Weights of a small GPT-style language model, trained from scratch on English Wikipedia.
Size: 23 layers, width 224, 7 heads of 32, MLP 576 SwiGLU, 20.7M parameters.
Architecture: no biases in attention or MLP, tied embeddings.
Each number is 200 + 20 x the weight over its row's rms, rounded and kept within 0 to 999. Layers, rows and columns count from 0. The size before them is the row's rms in percent of the matrix's.

# down: layer 9 MLP down (transposed), 576x224, rms 0.161, rows 253-263, columns 0-223
# gate: layer 9 MLP gate, 576x224, rms 0.18, rows 254-263, columns 0-223
# up: layer 9 MLP up, 576x224, rms 0.166, rows 254-263, columns 0-223
down253,099,212,217,212,198,188,208,204,207,190,210,201,167,200,205,206,190,211,187,189,194,153,185,222,227,198,198,209,201,199,237,214,210,175,203,195,210,167,182,237,207,196,188,210,196,204,183,213,187,206,180,212,200,213,216,186,214,208,195,180,212,196,196,187,217,240,216,176,255,197,214,175,214,230,203,175,234,182,226,181,225,226,212,199,199,204,177,178,225,182,197,202,194,220,224,168,201,214,215,208,199,187,207,169,187,194,211,212,214,223,147,174,200,171,179,235,193,185,216,200,213,209,241,174,200,226,186,216,155,190,192,218,220,165,191,184,205,186,222,193,193,211,240,194,207,202,216,185,209,197,182,210,211,210,218,197,182,226,241,243,204,242,182,176,207,197,221,217,144,175,160,228,206,178,232,179,201,197,189,189,191,187,218,213,194,205,179,191,182,197,174,212,212,203,175,181,227,161,195,186,167,205,207,189,204,224,188,223,154,216,153,208,193,178,221,220,197,193,196,183,236,159,193,184,245
gate254,096,184,193,220,184,161,224,188,186,199,160,192,172,183,239,215,196,194,202,233,195,215,184,198,198,241,196,194,221,172,193,191,178,193,219,223,183,204,219,230,188,224,190,202,210,201,221,205,175,182,196,189,199,245,196,186,173,220,186,212,163,191,212,203,213,188,192,147,183,182,199,200,197,204,209,174,218,161,203,176,205,203,224,214,197,164,178,198,183,198,217,218,183,219,200,197,191,197,197,199,199,188,165,150,208,190,207,187,211,225,146,218,203,183,186,162,235,195,170,223,183,236,214,200,191,193,172,214,196,184,217,222,202,155,211,236,207,229,201,202,205,225,184,199,229,202,229,224,186,193,189,197,213,194,202,217,225,214,184,217,201,190,209,223,202,177,204,212,206,216,192,197,173,208,179,189,228,223,222,222,181,212,224,188,178,229,178,211,189,188,209,166,226,179,183,205,216,215,210,173,233,184,180,230,171,198,208,208,243,182,218,189,219,216,208,149,211,228,194,246,161,220,198,225,209
up254,102,186,218,211,235,189,171,213,156,191,163,238,178,196,203,199,179,216,172,221,177,207,164,208,181,222,228,197,229,190,223,209,211,181,185,211,177,230,164,196,175,198,187,195,188,226,188,194,197,190,202,171,223,221,201,211,180,178,220,218,190,201,227,187,199,223,228,168,176,197,240,176,187,202,190,192,189,171,214,186,186,232,228,235,220,221,193,212,198,196,201,192,183,190,189,231,195,236,204,211,203,164,215,169,196,198,216,205,200,218,205,212,195,193,190,212,233,208,179,208,225,221,203,217,171,200,161,209,203,178,250,222,165,215,153,227,209,177,178,213,200,217,181,217,239,182,201,229,200,222,191,225,192,200,203,192,207,236,211,198,188,178,173,218,206,195,189,216,216,183,218,210,235,200,206,180,212,195,221,182,236,190,198,187,209,208,197,214,187,172,151,158,206,200,201,228,173,209,208,165,221,196,187,233,190,216,199,184,214,164,195,200,177,167,184,184,198,177,231,209,179,238,205,218,180
down254,097,174,187,211,187,216,160,170,203,219,186,213,194,215,190,227,212,223,264,195,168,205,152,176,224,214,199,192,199,205,195,212,196,192,166,242,185,164,208,157,214,226,184,173,240,239,225,171,180,205,220,184,194,193,178,158,181,174,222,179,202,188,192,216,192,210,226,181,197,240,197,216,187,240,167,199,174,187,217,219,187,166,184,243,198,176,179,214,190,195,217,190,191,225,193,210,190,213,211,236,217,188,198,193,177,176,235,187,174,185,212,219,190,206,207,176,205,179,160,209,162,208,227,193,217,224,200,204,201,173,198,208,185,180,205,216,202,204,204,205,183,237,235,198,225,212,198,180,183,203,169,200,194,191,194,200,209,208,206,213,206,229,187,198,195,209,225,233,181,217,193,196,199,196,204,170,231,214,190,193,171,185,199,241,207,176,196,208,217,199,203,211,167,227,210,247,221,200,186,179,206,186,211,199,188,237,204,183,227,183,202,223,204,218,203,179,174,209,235,184,213,185,185,200,187
gate255,095,206,184,208,204,213,204,248,150,203,164,195,209,206,180,207,199,209,185,214,227,185,173,217,194,193,199,194,207,233,204,219,189,199,199,201,222,221,191,187,234,225,214,187,196,190,178,183,210,180,198,179,235,169,233,215,214,216,205,174,213,185,182,163,201,235,195,170,211,196,234,219,165,193,217,211,206,205,216,204,221,223,165,205,185,190,250,209,165,175,167,172,209,195,194,192,233,189,199,222,186,220,201,204,200,195,192,214,226,184,192,167,182,206,195,191,196,180,236,203,247,219,224,231,236,224,210,176,168,214,180,217,186,174,155,187,188,200,205,179,225,180,201,215,196,195,200,201,182,199,215,208,189,214,151,204,184,207,213,216,191,183,196,202,187,199,175,206,196,193,219,226,215,230,211,134,180,193,198,177,220,196,231,199,205,228,200,230,199,207,206,239,172,202,194,208,238,219,224,216,230,227,195,176,177,179,207,181,213,210,187,189,184,203,187,211,183,182,185,186,162,201,159,170,212
up255,105,157,203,168,223,171,205,196,233,230,188,190,135,189,235,182,174,221,216,208,194,176,202,196,238,203,211,215,209,176,168,207,220,181,246,199,197,169,192,232,203,218,220,226,188,236,185,193,208,212,228,176,168,214,156,226,157,220,221,200,203,248,196,216,183,181,220,198,199,168,184,195,203,199,206,211,166,244,219,189,176,196,196,232,202,212,179,216,210,183,221,208,218,185,228,170,181,206,202,203,202,198,208,206,202,186,196,205,206,198,192,249,217,202,194,226,207,184,163,184,165,209,215,204,177,203,193,211,211,204,231,203,203,194,207,197,215,202,186,176,188,187,162,224,201,199,203,228,214,218,193,175,241,165,209,203,232,213,194,207,214,210,200,172,191,207,197,205,220,216,215,169,200,217,204,209,163,194,207,210,189,175,184,194,191,178,180,168,181,199,166,168,230,185,215,217,203,203,194,191,200,156,170,192,222,228,189,225,187,201,237,218,201,206,214,192,188,216,169,216,189,204,207,200,186
down255,106,229,224,214,183,196,172,199,182,183,208,187,215,199,207,183,214,201,182,207,194,171,195,174,216,188,191,186,160,183,188,223,201,213,217,178,184,215,162,183,208,237,218,200,210,193,184,194,233,195,213,198,208,171,199,218,190,193,217,196,197,200,213,235,212,199,199,214,203,179,219,223,235,201,200,219,210,223,216,184,200,175,199,213,216,166,170,196,193,235,189,177,184,188,186,208,216,171,195,203,199,195,204,194,185,210,193,209,234,205,221,195,228,210,178,212,179,193,200,220,179,213,203,121,186,168,171,195,183,221,223,193,189,204,197,189,203,234,223,219,159,214,228,183,179,198,141,201,185,206,194,220,213,191,213,203,206,199,207,193,222,213,154,224,208,189,237,214,222,208,201,176,245,225,192,226,241,198,218,192,198,190,237,191,225,229,221,194,173,235,213,182,201,219,207,193,181,184,190,196,233,183,188,205,168,199,184,223,167,230,192,176,201,181,204,173,186,199,163,171,254,230,155,203,190
gate256,089,171,222,190,211,219,230,197,220,198,175,182,205,191,210,216,175,198,195,198,207,198,203,204,140,184,247,207,214,222,161,217,180,151,181,215,231,208,213,197,197,209,215,208,215,206,186,195,221,181,189,189,218,201,199,210,227,196,184,199,204,190,222,198,211,223,214,227,197,170,188,208,155,175,199,211,167,213,188,215,217,183,184,171,200,205,222,208,171,198,175,202,212,174,182,196,191,203,231,200,223,207,208,182,196,218,204,225,182,220,229,212,179,190,181,201,197,216,208,206,169,196,241,202,202,183,181,176,266,183,209,147,224,166,206,189,199,175,217,222,211,217,221,228,212,230,179,183,206,211,181,184,228,224,206,204,234,216,184,187,184,183,220,211,210,212,193,203,201,207,174,209,201,187,215,205,178,198,207,204,186,197,193,186,160,204,207,186,205,203,223,219,233,207,231,175,184,153,210,226,228,253,167,205,172,207,172,175,196,149,174,180,200,189,178,207,219,199,214,195,215,203,215,161,224
up256,091,229,197,195,189,223,167,199,218,225,192,193,210,227,161,154,206,221,198,204,224,249,209,222,215,225,206,164,163,206,230,178,190,227,210,217,186,203,213,175,194,211,193,182,179,194,182,257,216,228,230,197,223,247,186,189,177,200,207,215,182,218,196,229,195,208,187,199,156,177,210,173,213,185,178,195,190,198,186,174,195,188,197,210,190,191,221,201,192,187,165,168,162,210,216,197,192,230,203,190,181,201,222,180,206,217,171,218,241,225,231,203,205,204,168,235,207,195,198,205,184,174,197,187,223,201,193,185,205,195,233,187,209,216,192,199,206,168,228,192,191,174,202,155,170,227,216,183,182,238,214,206,162,215,181,191,188,209,199,191,188,206,176,207,188,187,174,212,198,205,208,221,205,192,200,204,189,202,208,212,199,227,198,187,182,175,226,190,203,184,194,223,179,178,159,176,192,220,227,190,224,191,228,222,199,191,203,236,229,206,182,191,192,172,247,220,158,197,227,210,166,205,206,216,218
down256,090,222,215,205,182,200,211,212,185,204,194,215,182,221,216,190,176,181,195,222,235,203,176,202,199,195,213,196,197,169,217,180,186,186,189,250,205,210,169,197,171,231,242,195,182,176,200,183,224,193,197,199,199,161,208,165,209,191,154,177,209,183,203,246,218,157,174,191,180,227,193,207,221,192,228,203,243,209,212,175,223,227,184,215,213,210,175,175,214,210,197,217,182,172,206,165,193,221,205,246,214,214,231,191,206,184,223,188,202,180,191,204,219,219,151,167,209,201,195,199,213,232,243,187,194,227,215,178,173,218,219,229,178,222,188,201,220,212,175,205,178,207,170,200,209,212,225,199,222,183,180,160,216,193,198,173,195,183,209,181,168,193,199,206,188,183,177,183,171,175,196,244,219,234,187,242,200,181,191,230,242,194,202,209,215,187,196,201,200,169,202,203,188,183,214,213,227,196,193,219,193,207,195,208,182,207,194,199,171,218,188,197,210,242,176,170,236,186,191,217,209,196,189,210,194
gate257,103,191,198,191,229,240,195,220,205,222,193,218,200,178,223,202,200,174,248,223,209,246,179,194,192,186,191,221,191,202,176,192,163,226,204,158,200,200,224,253,185,183,191,173,197,171,195,190,177,183,165,217,191,229,218,226,192,193,192,200,230,170,205,170,192,216,212,204,186,209,212,197,202,165,187,219,197,196,236,220,213,184,185,215,203,199,183,217,168,208,164,199,218,186,160,176,203,237,184,197,195,211,216,228,194,213,205,181,174,200,212,221,203,226,212,198,178,186,191,207,214,195,184,197,215,196,221,221,196,250,223,223,212,212,223,234,205,234,206,210,236,186,204,203,242,221,199,224,216,192,178,203,176,196,210,215,202,191,159,181,175,232,207,206,191,175,214,215,189,188,157,186,217,214,230,187,208,239,187,187,166,203,203,200,206,165,185,178,203,202,179,213,184,216,185,200,220,213,209,193,168,192,217,170,174,219,206,174,199,198,185,175,166,165,181,217,204,160,167,201,197,191,232,216,182
up257,102,225,166,209,184,233,212,206,205,242,169,212,179,195,174,193,166,205,198,181,182,215,205,166,178,181,228,181,194,202,195,226,198,201,202,216,201,214,193,160,226,182,225,221,201,200,218,218,157,210,172,186,238,218,177,189,186,210,229,236,176,199,194,223,178,214,178,203,216,217,212,229,211,210,180,246,212,249,193,212,196,190,220,205,166,232,233,212,203,175,219,185,214,203,213,191,191,221,199,168,219,174,198,210,196,219,257,227,191,219,219,197,207,194,163,188,196,194,149,191,172,182,190,183,209,181,182,164,188,241,222,201,181,160,197,218,217,193,221,207,193,209,189,198,233,169,200,221,188,199,191,222,201,215,211,182,205,197,184,234,203,200,207,209,214,201,204,212,203,183,229,206,214,212,194,197,214,231,193,201,149,195,182,195,189,154,175,195,191,209,202,182,181,180,152,208,219,186,184,202,206,209,222,196,182,196,203,213,173,207,215,241,214,203,169,186,215,192,188,177,216,170,226,189,216
down257,099,192,217,238,193,199,160,213,208,205,201,200,179,242,205,229,154,205,161,216,213,176,203,198,239,206,200,198,193,187,163,205,218,229,212,237,207,185,192,184,184,197,198,210,210,195,235,197,225,236,211,195,216,217,192,198,186,211,157,166,211,210,199,189,189,232,200,210,196,186,158,199,164,186,237,193,181,182,202,206,205,214,169,230,174,243,250,196,230,196,209,196,179,236,242,205,220,249,188,199,195,212,192,220,232,201,218,182,195,184,164,190,179,194,206,201,223,198,178,214,175,146,187,209,215,223,217,153,194,192,225,198,216,197,222,217,183,184,212,184,209,194,210,184,195,219,215,184,187,206,156,173,225,170,185,171,176,195,154,199,185,215,212,193,211,208,183,175,219,203,201,196,209,197,202,200,214,179,220,187,219,207,186,173,212,209,180,230,185,223,215,199,227,190,195,202,215,196,159,203,232,201,208,225,190,173,239,208,172,177,207,185,198,201,181,196,203,180,217,184,197,200,200,197,198
gate258,091,180,191,202,163,225,219,171,197,221,207,204,203,214,176,197,179,224,186,178,188,233,213,206,184,232,208,194,207,191,190,198,182,209,213,191,197,202,226,204,162,206,199,233,191,201,168,205,167,244,202,180,189,202,191,206,183,152,217,221,189,172,208,193,212,155,183,210,217,189,189,218,192,227,187,224,175,205,196,217,155,173,201,203,202,217,192,209,167,193,212,179,182,186,156,207,200,168,200,198,210,177,197,189,199,213,205,177,212,228,220,220,218,241,203,199,208,205,190,197,171,176,197,194,194,218,225,192,229,181,178,201,189,217,193,166,223,231,233,184,196,199,254,189,211,190,226,226,160,217,215,188,191,195,198,194,199,210,204,217,199,211,195,250,195,219,184,228,218,230,217,186,192,188,199,175,235,211,219,245,185,197,186,245,175,202,197,195,219,228,198,164,173,200,222,199,173,252,240,172,173,213,199,215,178,200,209,186,225,197,180,202,196,181,187,220,192,210,166,206,192,196,248,187,214
up258,086,187,181,236,184,218,252,206,226,192,203,184,187,203,199,220,191,180,189,166,211,232,200,172,210,222,207,200,187,200,194,224,189,209,195,214,197,175,171,140,192,189,197,201,197,214,144,198,164,211,199,213,235,194,199,191,217,186,185,250,190,224,229,145,175,208,211,197,182,193,187,156,213,222,198,203,208,218,218,212,195,190,225,188,205,156,198,198,188,215,189,191,216,194,186,197,220,178,211,193,183,172,182,188,184,180,189,218,207,204,213,201,221,194,217,170,242,238,188,213,210,213,194,185,193,217,230,206,183,176,209,190,189,201,233,187,223,171,219,191,215,189,181,225,197,187,229,211,197,192,188,174,214,194,222,206,152,191,201,183,210,190,191,215,177,187,160,225,188,239,222,224,192,184,211,190,200,215,228,184,206,213,206,211,206,195,167,226,227,186,189,201,166,163,173,206,173,254,202,227,216,204,205,196,177,181,215,244,208,199,207,186,252,189,182,180,211,176,209,201,206,202,216,214,201
down258,087,192,201,172,228,214,219,238,148,204,186,192,203,208,210,212,192,192,184,196,200,215,201,172,188,184,216,192,174,192,207,219,179,198,238,187,198,198,207,181,204,241,207,179,201,181,213,224,205,199,208,197,191,215,195,188,200,196,212,170,202,191,202,200,171,240,214,183,198,226,190,214,221,200,200,183,194,201,208,178,199,185,221,196,215,205,190,212,192,187,234,208,190,235,171,197,210,207,187,237,171,201,182,205,156,198,205,216,212,225,204,229,224,216,187,202,214,184,188,169,154,208,180,170,185,213,193,203,208,197,220,215,187,218,210,174,193,169,197,183,176,227,206,197,206,251,239,195,249,171,195,159,175,225,184,230,175,234,231,188,194,173,180,200,202,165,228,191,191,211,195,191,181,236,167,182,188,200,232,193,196,194,162,195,193,214,210,190,196,216,166,196,184,176,207,202,202,124,176,192,175,217,162,217,207,208,246,200,180,200,203,202,231,196,211,210,217,239,209,224,197,211,241,217,202
gate259,109,187,218,196,187,193,202,185,195,207,175,225,150,217,180,235,203,191,202,188,180,189,167,212,188,173,198,207,238,205,231,202,189,197,219,227,193,193,209,218,202,178,206,209,191,215,195,202,203,222,204,209,232,235,211,218,208,222,203,213,172,207,183,193,213,248,185,183,195,203,199,169,235,198,211,218,167,220,149,190,180,178,201,212,206,183,183,225,204,225,217,197,211,231,218,202,229,184,197,229,248,195,170,203,210,200,190,217,194,173,219,225,195,190,183,180,202,179,242,204,234,194,192,188,234,203,177,215,182,196,205,233,228,184,232,220,200,236,192,177,245,210,204,193,203,220,210,202,149,188,187,186,178,193,182,171,165,210,223,208,196,194,197,189,147,206,219,227,189,224,200,218,184,200,191,216,206,210,183,192,174,235,229,178,176,173,180,184,215,211,188,183,125,198,234,200,197,155,186,211,193,181,197,211,192,174,200,184,189,212,201,199,193,195,211,202,191,187,205,210,227,174,182,174,218
up259,116,203,205,204,164,248,200,158,185,216,195,220,186,202,229,172,218,206,180,221,209,221,172,173,213,204,180,172,193,217,197,182,205,202,196,193,217,224,173,206,207,166,217,183,202,211,191,231,210,219,227,192,206,213,210,221,207,217,192,191,215,214,218,178,196,236,181,230,211,193,233,182,215,213,173,195,181,198,237,210,244,189,200,242,192,185,183,196,173,187,195,203,199,158,212,183,210,206,212,198,198,207,218,194,188,181,235,202,184,209,210,210,175,195,183,203,198,196,223,193,183,197,206,169,212,194,234,211,234,194,213,206,193,202,222,210,189,193,182,202,185,157,197,175,231,230,201,183,197,207,185,245,216,237,191,234,230,162,205,166,193,171,173,163,200,144,191,212,163,210,204,232,195,170,207,212,197,223,216,191,205,201,178,187,197,219,182,217,216,199,155,192,192,237,214,205,236,192,204,165,224,157,185,244,194,176,174,186,183,194,182,192,235,209,220,207,226,171,202,199,182,202,204,178,185
down259,110,189,200,206,206,194,196,218,169,176,220,226,193,173,186,181,182,202,199,195,207,229,153,189,227,210,236,252,221,190,178,241,178,176,194,191,225,208,237,183,189,229,194,229,170,209,196,222,206,173,191,202,178,207,201,201,194,168,210,179,208,185,197,225,235,205,203,192,243,192,195,193,202,189,195,207,198,230,194,202,206,207,231,181,208,195,185,228,211,165,189,199,216,207,232,221,205,218,212,170,187,227,190,197,197,167,198,189,199,199,161,159,207,180,220,207,179,198,191,172,244,199,203,219,227,178,197,204,218,235,189,237,208,173,221,189,197,236,201,220,224,194,242,213,204,193,195,225,184,197,205,246,154,205,216,197,209,179,192,212,213,191,197,174,172,177,175,192,205,214,230,178,196,200,223,208,217,197,196,170,175,193,174,198,262,189,157,210,201,186,198,204,182,219,155,196,187,210,202,181,211,188,232,189,177,204,187,231,197,163,172,190,219,171,192,204,190,182,191,181,220,213,203,213,212
gate260,097,185,194,175,177,203,210,198,184,200,230,222,180,204,187,175,205,197,189,177,244,195,178,144,205,190,256,206,226,183,205,204,208,214,246,229,214,198,211,205,168,198,184,217,167,238,202,199,198,189,220,212,205,188,222,183,203,235,203,213,171,198,209,184,217,204,175,174,182,180,206,206,230,243,186,220,196,204,218,196,207,193,229,190,205,210,205,199,170,200,175,210,245,230,207,200,173,193,210,203,213,221,188,201,214,218,192,217,163,249,225,226,184,204,173,202,207,211,219,220,224,205,219,208,164,188,196,199,224,167,208,227,192,186,197,192,148,202,201,189,184,219,178,184,196,232,161,237,217,195,211,186,169,199,192,188,234,182,181,168,210,194,169,181,191,204,212,197,197,171,198,192,214,205,158,200,217,221,210,230,192,229,197,170,175,169,203,200,180,185,179,234,228,219,214,175,181,183,231,236,168,190,217,174,178,228,198,186,174,186,212,201,191,199,223,213,195,189,174,197,196,216,187,189,204
up260,096,204,235,177,186,189,199,232,210,223,203,196,185,226,189,194,201,214,186,166,182,208,183,205,192,220,238,186,210,183,183,217,214,191,192,207,204,224,203,222,208,205,221,196,167,220,209,171,192,199,235,212,206,206,182,173,189,212,197,207,193,192,189,186,176,203,187,184,216,173,213,215,189,202,171,199,195,203,183,211,185,208,185,167,218,154,187,238,203,206,237,204,228,192,220,159,212,201,185,214,193,188,194,208,191,223,242,188,203,225,183,230,224,217,198,177,229,167,180,218,203,203,192,204,178,158,224,199,259,162,192,223,157,173,207,192,174,208,233,199,206,194,200,206,166,215,193,229,202,227,224,225,180,208,201,206,185,193,206,226,193,165,182,240,194,187,162,226,208,204,204,217,225,219,156,198,172,191,161,204,223,218,201,201,185,192,216,177,222,220,201,214,207,163,198,207,201,231,225,184,185,211,235,198,163,201,215,225,172,189,202,206,133,188,173,197,198,211,203,213,205,200,212,240,190
down260,100,191,217,216,183,158,197,190,213,195,194,200,189,237,208,204,208,196,207,186,191,196,193,194,208,198,184,162,188,184,173,237,209,209,225,237,192,224,174,223,180,171,217,169,216,213,215,188,201,201,232,219,198,157,229,182,187,218,193,199,207,171,212,179,196,191,195,180,179,170,202,216,201,203,211,191,213,188,159,186,188,199,204,181,244,208,180,206,211,191,203,176,184,183,232,167,202,213,202,210,189,219,218,199,184,141,198,187,185,212,200,198,217,221,192,180,216,194,232,216,196,208,208,216,191,186,213,219,199,182,190,219,172,202,236,202,180,173,186,202,205,231,200,204,197,227,197,210,239,223,211,199,187,189,224,182,228,196,216,201,219,169,180,185,196,221,176,222,206,195,226,196,200,204,172,193,199,208,152,206,223,224,193,207,210,187,191,199,251,182,250,200,232,158,186,152,209,206,243,149,193,202,209,247,195,208,206,212,183,172,195,223,193,231,188,241,180,191,184,190,207,204,244,216,162
gate261,113,204,210,229,203,203,210,225,212,210,230,182,179,188,225,206,176,200,210,177,214,221,209,222,170,192,168,231,190,189,200,181,181,217,191,191,209,210,180,200,205,149,231,171,209,172,173,202,215,213,196,235,203,213,213,197,199,206,216,216,181,197,198,185,196,244,195,244,234,201,190,190,180,192,214,210,192,223,220,216,223,215,203,195,205,147,171,172,210,189,191,194,180,200,196,205,209,209,192,194,200,206,208,170,170,145,190,199,205,189,189,215,203,207,221,240,182,152,208,191,187,188,194,184,225,184,233,190,201,241,216,236,189,188,222,184,188,213,189,232,210,195,233,186,190,212,202,227,177,182,213,216,159,206,194,210,215,208,208,200,194,234,210,205,194,187,208,229,184,192,170,195,191,210,236,245,241,217,176,169,188,172,176,219,228,209,139,209,239,216,200,178,212,188,195,177,206,225,196,193,175,195,201,198,183,209,194,219,173,199,204,194,143,218,202,187,167,179,206,200,176,198,220,226,181
up261,120,214,154,197,179,165,179,183,208,237,199,203,169,197,199,204,246,227,232,233,204,211,177,181,232,211,225,218,192,229,186,245,202,225,212,175,184,205,200,190,244,187,198,198,202,208,231,180,200,217,202,180,161,190,201,185,252,162,184,195,198,214,190,224,194,198,222,193,212,202,202,226,196,182,188,178,238,182,212,226,157,162,188,213,218,221,220,203,177,204,180,212,161,204,219,236,197,202,214,200,188,206,172,215,186,181,196,198,210,183,172,212,188,173,210,175,159,201,207,173,163,173,230,202,179,188,158,212,199,195,187,224,226,205,196,206,184,209,226,195,204,216,207,222,162,201,192,208,215,205,203,181,196,198,211,192,198,226,208,212,189,201,208,196,212,208,179,171,204,204,183,199,183,214,232,205,185,180,217,175,203,203,191,219,170,179,177,199,199,202,219,232,186,227,171,234,184,213,191,216,190,178,201,201,223,185,213,181,168,238,219,230,194,178,201,175,205,209,210,191,201,181,193,222,264
down261,107,229,199,193,188,214,234,207,176,239,176,166,205,221,144,225,197,163,217,190,194,169,207,165,200,207,204,199,177,224,221,180,229,191,168,218,175,218,207,169,233,212,194,215,200,219,180,174,202,197,221,189,183,194,193,205,190,222,207,279,204,222,198,204,209,205,232,203,185,193,194,231,217,222,224,192,200,204,186,173,188,197,187,202,207,217,188,209,176,186,205,182,179,176,209,175,181,185,214,224,231,203,171,178,218,213,184,147,225,194,207,196,187,190,182,187,197,209,176,245,189,153,205,198,198,194,186,188,231,215,229,175,201,185,194,221,194,186,194,171,216,246,188,204,196,199,217,225,215,219,197,204,185,193,185,182,195,175,217,191,227,215,197,202,206,181,203,208,210,213,178,180,214,224,208,202,179,180,191,240,208,195,196,209,159,201,203,166,218,165,204,193,197,211,218,237,234,199,201,191,198,204,201,205,222,255,209,216,204,153,255,201,184,203,178,197,206,184,194,193,223,201,198,192,210
gate262,089,182,184,179,193,214,205,219,211,217,191,218,204,210,221,213,157,207,206,171,226,190,180,200,187,201,218,244,232,203,171,211,176,207,219,239,170,196,174,218,206,185,214,193,225,235,168,207,196,242,195,186,203,250,215,199,209,200,193,163,201,192,185,208,166,185,213,204,226,203,205,219,198,183,174,202,178,170,196,180,220,178,227,244,217,226,171,192,174,222,183,165,217,222,200,188,196,204,165,207,183,185,189,159,204,218,201,174,206,193,232,183,189,177,178,198,194,182,177,206,223,227,205,221,225,171,204,224,207,184,181,188,194,156,213,182,207,192,218,191,184,197,259,204,209,201,178,166,194,233,207,208,203,194,213,223,223,181,187,247,239,173,223,177,204,218,222,212,200,171,170,197,197,234,165,216,195,170,194,184,192,211,189,184,229,207,195,195,198,196,215,208,190,187,171,213,210,197,199,186,213,193,206,201,177,157,211,207,193,217,212,230,233,208,216,190,208,205,208,225,171,189,195,205,153
up262,089,216,196,197,183,227,208,171,173,238,199,192,221,198,173,209,222,220,224,170,256,226,203,231,184,175,195,219,162,207,219,208,206,228,186,188,215,200,205,181,193,230,204,201,186,252,224,229,200,196,204,205,196,214,235,197,210,175,220,201,206,199,248,200,186,215,146,189,233,213,225,186,198,163,194,205,161,200,211,184,193,205,214,200,176,174,189,152,210,214,216,198,188,202,168,181,218,152,199,236,214,197,209,251,233,204,183,196,219,205,193,209,208,173,230,206,222,180,205,219,195,186,199,167,241,196,187,239,169,185,177,179,198,227,174,191,185,181,203,188,168,221,194,185,237,203,219,198,187,221,210,171,204,216,220,209,205,206,199,188,175,182,195,214,192,173,215,204,212,178,204,201,213,225,200,193,145,181,200,210,201,184,225,216,208,201,208,210,210,198,197,230,170,191,198,228,224,182,194,221,208,184,189,195,199,205,180,207,223,192,191,189,188,211,165,176,229,181,203,171,175,189,182,202,176
down262,084,191,232,205,212,172,205,208,209,225,198,204,154,203,212,187,175,216,215,182,193,224,208,168,188,231,215,225,193,209,182,205,198,210,226,234,189,215,243,218,193,207,187,206,211,220,172,181,177,180,213,211,226,237,201,196,201,217,224,193,148,164,192,185,189,187,204,208,195,189,173,183,190,236,201,196,170,189,199,200,190,170,208,194,183,215,184,204,217,230,183,188,236,241,180,191,190,173,197,215,179,184,179,193,240,184,199,169,203,197,241,204,179,211,195,197,204,242,231,200,219,221,210,199,178,203,199,220,198,164,179,208,190,184,177,164,198,206,222,181,189,201,242,227,191,201,184,184,180,201,199,176,188,202,197,190,207,158,178,222,236,196,198,168,206,236,195,158,205,192,189,154,227,203,167,212,185,204,247,178,200,181,179,196,229,247,189,200,185,219,198,202,216,208,188,202,179,189,232,173,210,205,206,208,172,203,213,158,221,227,202,208,225,184,216,208,226,223,195,212,222,177,207,200,229
gate263,098,211,210,198,212,200,217,200,189,222,205,190,185,211,231,206,195,257,185,206,171,138,194,205,188,234,189,195,225,186,210,186,224,232,202,199,233,217,193,182,179,183,206,175,204,178,211,211,196,182,209,207,213,191,208,182,142,162,203,190,242,213,218,201,221,177,186,206,203,212,215,209,190,213,196,202,196,203,214,242,218,192,160,185,173,231,187,195,188,202,183,201,221,217,208,211,200,174,193,221,218,182,187,197,218,213,185,198,197,196,237,202,193,216,150,194,172,188,182,214,211,205,186,203,223,193,184,230,211,187,190,226,192,194,224,169,191,216,195,225,216,193,205,197,157,184,215,184,201,180,155,205,173,160,182,237,215,223,208,208,182,176,235,186,186,193,173,197,200,241,191,212,217,201,186,218,183,197,228,218,168,180,181,211,225,213,191,237,187,192,174,226,207,150,213,201,217,215,229,190,216,206,177,247,192,202,195,235,186,206,192,209,169,212,185,195,209,179,223,169,226,192,163,211,214
up263,098,191,236,202,217,199,214,177,183,198,217,237,186,208,184,235,189,228,157,179,181,146,204,189,213,211,182,200,208,205,214,202,188,186,206,202,208,186,209,198,192,172,219,209,179,172,219,210,210,188,177,194,182,201,202,188,173,177,234,176,182,182,230,215,240,207,183,202,180,213,192,214,218,202,201,209,220,186,185,215,189,245,212,222,191,197,198,209,215,188,234,233,203,187,189,193,183,214,181,181,206,185,230,156,191,173,199,191,215,180,212,173,199,247,146,210,182,191,195,196,194,190,210,175,193,233,171,199,219,173,205,198,203,164,172,231,189,213,196,211,186,180,187,241,205,221,284,210,169,232,209,227,205,178,247,211,205,221,230,173,216,185,234,200,188,204,215,197,229,223,186,193,182,164,209,192,223,198,190,215,185,197,189,236,209,238,197,199,214,183,189,212,205,168,195,218,184,197,158,188,232,183,182,195,193,194,208,205,179,221,177,221,195,198,206,196,222,192,206,193,196,180,200,185,194
down263,099,170,168,200,162,214,212,226,184,216,163,221,206,180,218,214,229,213,199,176,185,161,220,230,175,195,188,225,228,203,184,172,209,202,209,169,192,181,230,165,197,169,204,189,227,193,203,212,203,208,225,206,179,220,225,191,228,188,228,206,154,216,186,192,205,257,180,203,207,192,209,191,225,195,221,191,216,179,189,190,196,210,192,214,234,204,193,197,176,201,204,195,181,202,207,223,205,218,188,225,216,180,215,194,223,185,197,189,187,187,182,177,176,219,210,209,235,200,221,213,182,221,218,168,219,183,205,232,207,190,195,177,196,183,166,184,187,200,212,225,205,205,181,220,183,207,204,164,184,195,206,179,167,199,210,202,185,236,207,212,213,196,204,185,187,214,215,186,174,197,199,195,212,194,237,217,200,234,178,214,218,181,203,206,228,241,183,214,171,202,166,154,174,218,182,261,196,222,153,169,185,234,222,153,198,218,213,198,197,184,218,223,193,173,201,208,204,194,179,200,199,173,244,220,194